config.yaml
num_hidden_layers: 8
hidden_size: 160
num_attention_heads: 5
num_key_value_heads: 1
head_dim: 32
hidden_act: "swiglu"
optimizer: "cautious_adamw"
learning_rate: 0.00248
warmup_steps: 489
decay_shape: "linear"
z_loss: 0.0001
train_tokens: 97460000
dataset: "wikipedia_en"
Each number is 128 + 24 x the weight over its row's rms, rounded and kept within 0 to 255. Layers, rows and columns count from 0. Numbers have three digits each. The size before them is the row's rms in percent of the matrix's.

# layer 5 attention query, 160x160, rms 0.0954, rows 15-27,46-59,78-91,110-123,142-154, columns 0-79
123:122147145161131103130077138131110179141131109130145126094162138118082134136133121184128123110110118118110165084117115130135148148164110094136158125108153146111138076130131187144151140139133109125151130155117157153058202127127129106132113121
094:144092111102111150127098104130148147111143116123104103129098118117130143119146139148114151101131126162054109166114121114141156154148103121119088108123103103136076128117104135114093165179173124139134083129104123186132200120152191092125120168
125:151134119101138129146142126131127080120125125136125168153125100171157143103130155098152116162158097129152122140153129137106114118102152170143084095164147105164115168126146089095116141094091147144117147106144092116183091138103115118134155141
117:106124117147085109159110137121129121129097095112140085149159132090105135112107156156113105110106133118112126100099142095087139155127120113116095110135107119138110095182081147159128133126202147125143122157140150146100158137167160124154114132
108:148137142094120146116132092114115107150139099113149144125161098152177114125175124107119104148143146130110134145154155103131125140157134151126083100134150112136160139143144102088149151134094129158077150127136121121166124142089118148127119129
102:104147120140127115152100133124130147101118133106137107089140144115108154085131135169110118129092139119132158113077102136111161113174142092135173162099178158089124079119115128142124112142153145134128099182108160154092185113117105115137088136
089:138144124102130162108099118101065153129134137140125173105140128170180112109134096147138099143109129142155132154129083137145143097137113126120122107124169140143113129110146137123145146101056132140125109129108146152093143121098086146128120119
100:092112182148122131102090126174107157161128062142135148117125119107121113103143113140121137115104094143132204133120159138131070119134120081135135160158091151097073151095153173127080152149155144134110156121108146157101135115155111120116145096
082:162096156100131124097140124119093134140115115174180103147128118094154127174131124086133155146122115110147118145129145124137117137104156119146103098175108102166115126143114145101163145123165115152102157127120137113162068136132147129128127128
090:161142133108152144104115144132122109135154146188087126145117170116142118138111093084129130173110086152151166143147137128139161119094151160155106118173126100154127166114121104088147133096123095131141098081137111162114140108115115138125130109
107:171151134093134140113098175136138139107140187150123145096119149155120156131126143165111123127120154059149136138158124100160108138138173131147105135125122149107103123053172119097140133108074139136117112128111160122090153135124090138113123135
091:079076164113154112118108098113147096133156086119154099121146128171103105149145105116121117139175162145171109110114135154154140151115143095079158158093122142143122118132097145126119062151131151138130131150114112125139118121139137126112112122
097:126151120121129099089140140096121155126134146114105126077143119165086126127117142117117087122153141119154116140111096103126168157127153112145155151112151150131183079089124115107161112094112136112138184173099107121084166111097087135132121130
079:118166099122146122104117145167170129111120159136131138148140134153168097097144172149144103107136105174099157161124097141113158135139136130151141123099171133141158150129114098154146077097137124140133111162149138131163077134146145116111128147
084:081117137166131180138120118134178153127143110110174148126123141116120097099100150121142132134101157158144118139125087090149116169151073152093102166139129162173121168159110130137111120137138140108117131108121160085121124144115154092126147149
118:102121147157097082126152149133155135144110130096122158128121130123107098159112149162141160119122119098150112076121151114130125150141138079124113149121116164124104106188143139147111156131203132111164127141095162137118182137130153091131126166
081:142149149116116159140152135106118127122119116109096161147125116133143173128126088119127137167158136122180157115168161142135152098077124117123126129128112118132138112126164124123087112065095123114150126098115128183125123156096102134111124104
104:104144137125111098163102149126124156095120123135130127158145142118086153136093161119104117131116093113102132119109112101098102095149175106108104126113121131103088122160128151176121149158159151102098109163122138159124150132141136167144157091
101:151096115130131123123139102095131133144170125152139101115127080175155111157142115119159097140158136135146121151143143126165093141116131133140138108120135133142136163080181127104119117103091159155146148083102137133115109130111104118096140138
090:116128148078156121100122141090130107106116062123178085150160169163121121105101177138124130141130167096133077151112117138125162135119128089079132135141139111152125092172086130126176100146126137125079131171142141116129125125183121134126107169
109:193139128097140121081123101118120113168136135172126180107131127153180101125135097117172117153143159121190104151142136144164124137157133123095142100167125127118128140097141131104139113102070091134130149092130160109108081127145113097111131111
116:138173097129152128116143115177122167159123124171125174089175145127151117117155098140106109096080136146135103162151110168152109111135129113129166149161136107144130186105155134125139094116087123136169126153131135107138135125121124139089131093
128:135119163151108104130138129095114131114120137155158105104099113103140155160104106153129152108125130123101112081124142138144102141141140117119134108100116124072150066101128156145125107141154147144118110130146193168120126141125136106165107141
096:149141133145159175083111160152136100138123137158119134142124138151132134153138130151092109094105110152133135141118083104124172175149129083148123120118179151122117110134124175108113139123120066140114107111132168131127113136155134098173155124
097:120108169093111141076119117144104094115156147165117155108150129153177153116140142179104158144109143087156086130142130149116152116119151128098165130163152134132110127090160111137104095127153140115118127172115122147113122127123102119145145187
098:125157131121149088164129105111131192144136138143137110122125117126137155114099109150120146110148141172117173125132140149104155113123102083194137139112129120116135127148133136130143102112136082127181107148151147113122161125133141133132106098
095:146102126081144115104108092134144146140199091124155156129166180111136107147133087124150125161129113139126114165130096124138165136145121098122164115156138134170140119118073130116147116133098105138062136121136129098112079141127074141106136105
095:137104132153162146128127135116121089113157131203144164115083129125130120137095149122140145127130142122139163144140084142098120117132203181157156162077098130110101134125081099129085094125163158133095102107150127143124115131169081167111117127
093:151155140107148081145126164145113109116140134105129138106136143181130108103151118117109147136087068113120120109132124144107137152174107140163091112162136149112126130113086134121122118122147120097107141100091141149143167171077068135158132108
101:122096142128110114118124110116102110122144148093135096076125136132102106125125154119131143104118090114134132116094120126145136132180127131086085121151161149136114134182126140088135130138147158101113125135086147129118185119131150092114110159
091:113119101134123133131137107123098119121148157135099181117103121090141099107119121133146143141111151119111188148104189132120129131111140082178153140121133128110114117111120132162087125088124139165169125096158133116120097123106126131108139094
125:128135167135110112135102125135094103104119144132133110134140163126089118138111126150084145095099104122102136092087158152091165106135125129101121170116131132094127124168106151175115154137171147123126141137107149141112175099149122154140141116
098:138116101123092124117115123118163146125156120107139141135094060110183129150180067137149111199137111119162118147186123096115109117108094130109126096126130104116126132121136121099136141123076124153123167097102152155125122139084120102139116101
089:105116127119149108138127152125137120106115105138135146144162147114063112127114146099138141141147142099108106103088076091099124118133157100149098136125105093106085130122098133161105096122160179077113138116141105126145147150181135176136135152
127:121101115105165140121132098105109142161146151117131139113110102137159135097121130088136123179124148157170108173169128116163103159108140134094099101174137139147144168100167108074140135127069137121133141096132143101145089146107130120129108135
103:161154137140158120106145137142140163123146123140154147137134092128132129133121108146138137126101151159160124134121098150132109140131144140135141128150092092140149155088154093102114132137106105114143113148129164101117131108162129129079136135
100:150100155122083098105119108143121151134127126158132090140099087091157131144138111133094164110089142107112112131149171149114129094120103117103159107132096127089134060090102118179108129132176137132125158161144164150121146091163149133143123123
092:193117166119152154109146145180125115125128134187129139112133143155132109109150108140093153117094160102096118155119127163096143097159115117157133136100127174097103146116127135135128192142121093058139105130155167121126142130120128137106129089
109:181143189077143122109115115153090112095163142162157165094143163130158102150133060130105120147105162101113099117129108136139139096163102109140109108095123137099098111106130104140140159155117145083111151110140156116102121118107084115175113113
099:107139113126116128166129103085114110132104111100099120109122099141140099138089167152142084152154115124135161146147140083112115098084135150132118120128153090165150141165163125143072135142082144086147160093132082126147170129118131151138126139
092:156123136111149135111136132117086130109107118140109138134145150175169125112135145067106113161148136131159128151183086115114144144103121099104136134113105141125144095058130108151145118095138098121117152128129113098114125154094095184148135124
090:162120129091121132069133173146189109122121134138102100162146124139128104117126159119173149153141147189095137145088131141145081131155153102146124127130124137148137144136052126106128124119155136167134128113131132122144124167121137106112146159
093:113143116156120098151144149151110095119143124074083128143121092167133154113127111105157111169158087047123158136134131118150126114128116142149097148083145143180120158160117111094121118119089144114144144119083100152091141134140102125128144086
096:112103193165126110150157161105133122093108137132136129113119124134074139162150160165108141112118107113130106110146115140109116126145057096126106137108155154099090130166145166103134109116150116141127155145056176143114153144157148110095121152
096:151138146094161129120129126106149112114142117166153175143125152111135083090159106114122110131133152141125152140184133094136113139124119160118103121168088141117128130115131112127095087089094102095134097110153149093157100169113137131121122134
115:094120167115110112154101151112128140095128092128124116137155144121100131151133136133109123111123142141101132097107156142099105105127146096073110123094137108131083122150102152153111141137178150136093138166116138154083160120143159127140134097
093:141139124115097155137112080094110120169151148147188183113133097110149112124110096098109128164133136157154110078195114102133121150095135146108123104174156137144160156119152111102141126118119130128117134131126159092131124144131130120150100170
091:107134132135142127141121147111138131086137140124144083134157158130097095162134105156128144124121124120129129119108153133099129159136151082138154161110121129122092131101095160171128091185135149080116128140143145110093124106170131143134106136
093:154166100129158163119143096148119125130121121151118148091139120160118091127134095149151122171097130142148138174142138102151148153129136125135115129146162126151106178083181126089147116099064140123137119102111147129081104134130137128133114127
100:153143123135149157100137128130115137109138152163157138079147100102152123170120124104128150139125129133151081155149099157145113132142121131134141109144127068130186179088166133122133147112116141131161124138139134088108132154152124154130125165
101:128139170125116112129147106139136161144111115181125126109146158101122137134111116141098128102107154168089094115127166136138124172157107113130116126137106105074129091117107166149111138153135118138127134132142168163122136131126156098170113157
105:129110125120160140117111148161177135147122100150140153133142161142121116122152138155105118128097127150114159119116141106124170109145079073137087130092138133082085118147116174145128136148138138118153124114119138130104126129121144088118133127
105:161110124113141154094181168122108114117175109150081156129159130163156147142136065118176112116120112128111146121102123179119144130103133104133157124122107133130104173117160101141115117135122110110107113165126143124062101101140114107118157129
093:110135057089157108146100114163127174133138124120149107099126139176151118126085111118097145152154130145129143080103149156081110161136143140148153095168147156138157092125109109133118120121140124114136110117165134141105186141115078124133102112
095:126165110128162127128122123102141108100128109113125127139143133172155140151139107103149145120131160121135137162128140136122141121141110144147154140106140142143082123060129109122140115102072141105126121132089110118110111155119075171144141123
104:151122124108143134117156136088141155057094176179100161132157112153148129108116100114152102151133122150120098115156149159121131130140142162133133119134164131114146124115156110157166172083091127141153114122125133128128125137107111166164170145
095:106153112126119141166087104144097152133119139116133123082128134138105128114086121176114103135127151075120138123107134120087116124152121105097178180097140168134142128137137133158110125133126130097139133159079119127087151061115119129125091100
091:174147140118131148164107122147098136147141120159123122099104136161114149132147130121100151104098105140111115157101154130141144156118154085077080138137086113094081164119085146171124129109133143139096113130109104169139140099131119087124123100
095:162105140117126130056164140118144117122132117178145170131114121136176115166140159106122166149125102146131155117146137143146111171106089138145097087163137125165113101154138118106127104110136097144110101093139122116171095153112120133130111148
106:084131165147115151174109126097085139089151098119166113093150133123104112130194145172079116129082152114077092118099122149102148147162103072045097123144155141108135123146124137138152143129148161111157133179082130127114150110154136161120127098
097:152099165149100176072144096111146108191128110156111125140137099126158114147090093077084122151166109108170125137156170131137117108110128159113109091156115143154112155125130117094148129124119088139134092112178142123138122116150156090134128137
100:087155129153149132163123124093104125100082141118160113107145157126123123088096152160126105110135125113135102136072101148072124143155112114113159158114140160106125125120100108167104122110148164102178139173115117131089158120154083159091107136
072:189131123116134144089163116105139114112146138171139168152115114177141141140130118117184129146127132080181107167170130108138105125156120136151132145146112132134165155095112085143147118114077135122110166098111114135108136118127134139131119139
111:141101172102136104110116131156088102132127088143151119083185114124155110127101111124119195118128174134120152125120162158107086121173125137137133123129111133138094103104107193130116138162120145096158133120099143073118135112181110140119116117
074:104122161143119133096135141136154165136152115165130140131184164086141122126141118096141138123073099166122131106130155161156115106146122108114107122133084132114110143108110156131141136124122151151124084097123131113153110119120177095118154127
094:135124125101156100127160112114112145134136140156146144140117164167121102107169134140112115123083120116081152174096132140102150117126122116123110141169132159116116153132142127112153170114107099143155131125128129165139170163123122138126173140
106:137172137121152138143151128102098171130096138161098123107112158149144166150130127155112102157107103103150165194108152139095120098131132148128109145133153137127117143134171082146132118081089126122123090094084122112154157149126112130063156136
092:110140133136132136100091126123143158174161124131130113108132128127162131152103132119113133143129124176162128080143114136141130149141121131150160121137103099167159127113171116173130103160149166135097127079112085132102140111152100103145088116
# layer 5 attention key, 32x160, rms 0.0889, rows 14-26, columns 0-79
097:124112125121149131122107138084102074142159092149138135143135129131064138131136100146152083148121134111151169147151137105137124100161147098094161117157163181169104139119161155078161113141097076144095146158098118072162151168150121102128141148
107:135147127136135081150123152149143126127105159121106116169149127114135120137149156116085135107151177100118174165187111114102076122104110175138127153127105138155148165139106084138083154103137120120139114152172116135173130105117111156115123129
087:157094070113134140092094155129117106133138119121127158168170148162148130176125157095120100156124122138114122149162154129081145131081150139085102098145186129159105115143125132088176125083143129164080124092107104135149118143146119156117136149
102:126138144131125140110137107113108119153129123092112164123120128162138134145116152139162113179164055150132117076138134110144124117094130113140120105126159141129144130103137116076166132162098157173147101123103120124075117158115143109156104101
088:121136134158129108137134139145139115136082102136139117151138116133141146148121112134075127093100115090103114124104139104109132124111106135174145142092094151113106110139121153168140143125132158153103085134094110104103155100104083143116149095
088:130110134104096165098136115118132140124162136138100180121097095139137129140125110147177160164153108141191137129154154113164143065123161124139111116169168127133131146111144124130135136113116158101144135106116140124073088113124111097146132127
087:160135103095123118144104137133091140096120141113104144122171151134154146135144128123064136097096142128097131187151132143119146130133137121165120154072136128143100137140087088150115185121104111143106087134077087148151149090065134160130132117
143:156136110085130162100113106129098120146140172142094149112112102135159151119127110093119107147118120146167138188170116140151106116130120170120120112147159151164131138107150103114129118112112137130143128094124156120137141133106106153114143136
093:149142129083139113087146119144171097158127178154108085138100127090078105091119145095132135113111177119109153124122116139162153139100178167169117149137142102106131146089147129111146134110112082134129104130141148096176119126138125123131110138
116:148155171135080099142122149116120154131139111151150108117083136101116144172145095179139135127130104109129117093111117140112147082173128095129149097075112142095099122139161149153109131146142145140132112084093149141072136135153144110124119148
102:135146140136143126149101164092141165080111107124148173125149118136141117113123093116110111119087108146064133090141115103125108116141118135123126117138110152155134092088117112150127111084137105185090139139143173131144116152117125087125088116
106:200156116132140118125080116112133209107164142119102111121142154145158172135143101130095122148124179120110124163143144191128120108157182125121122107133134121145129174082131089121113115095118102104114127106088136123126140115104152139095122186
113:154135135126161136133125154142115087112152136104091163142136113164102152113148138132142092123135145117111111116098113144133129084152132112097125124082139107160114141132108078124140163112094147123113091108092100103144085150161056145121126135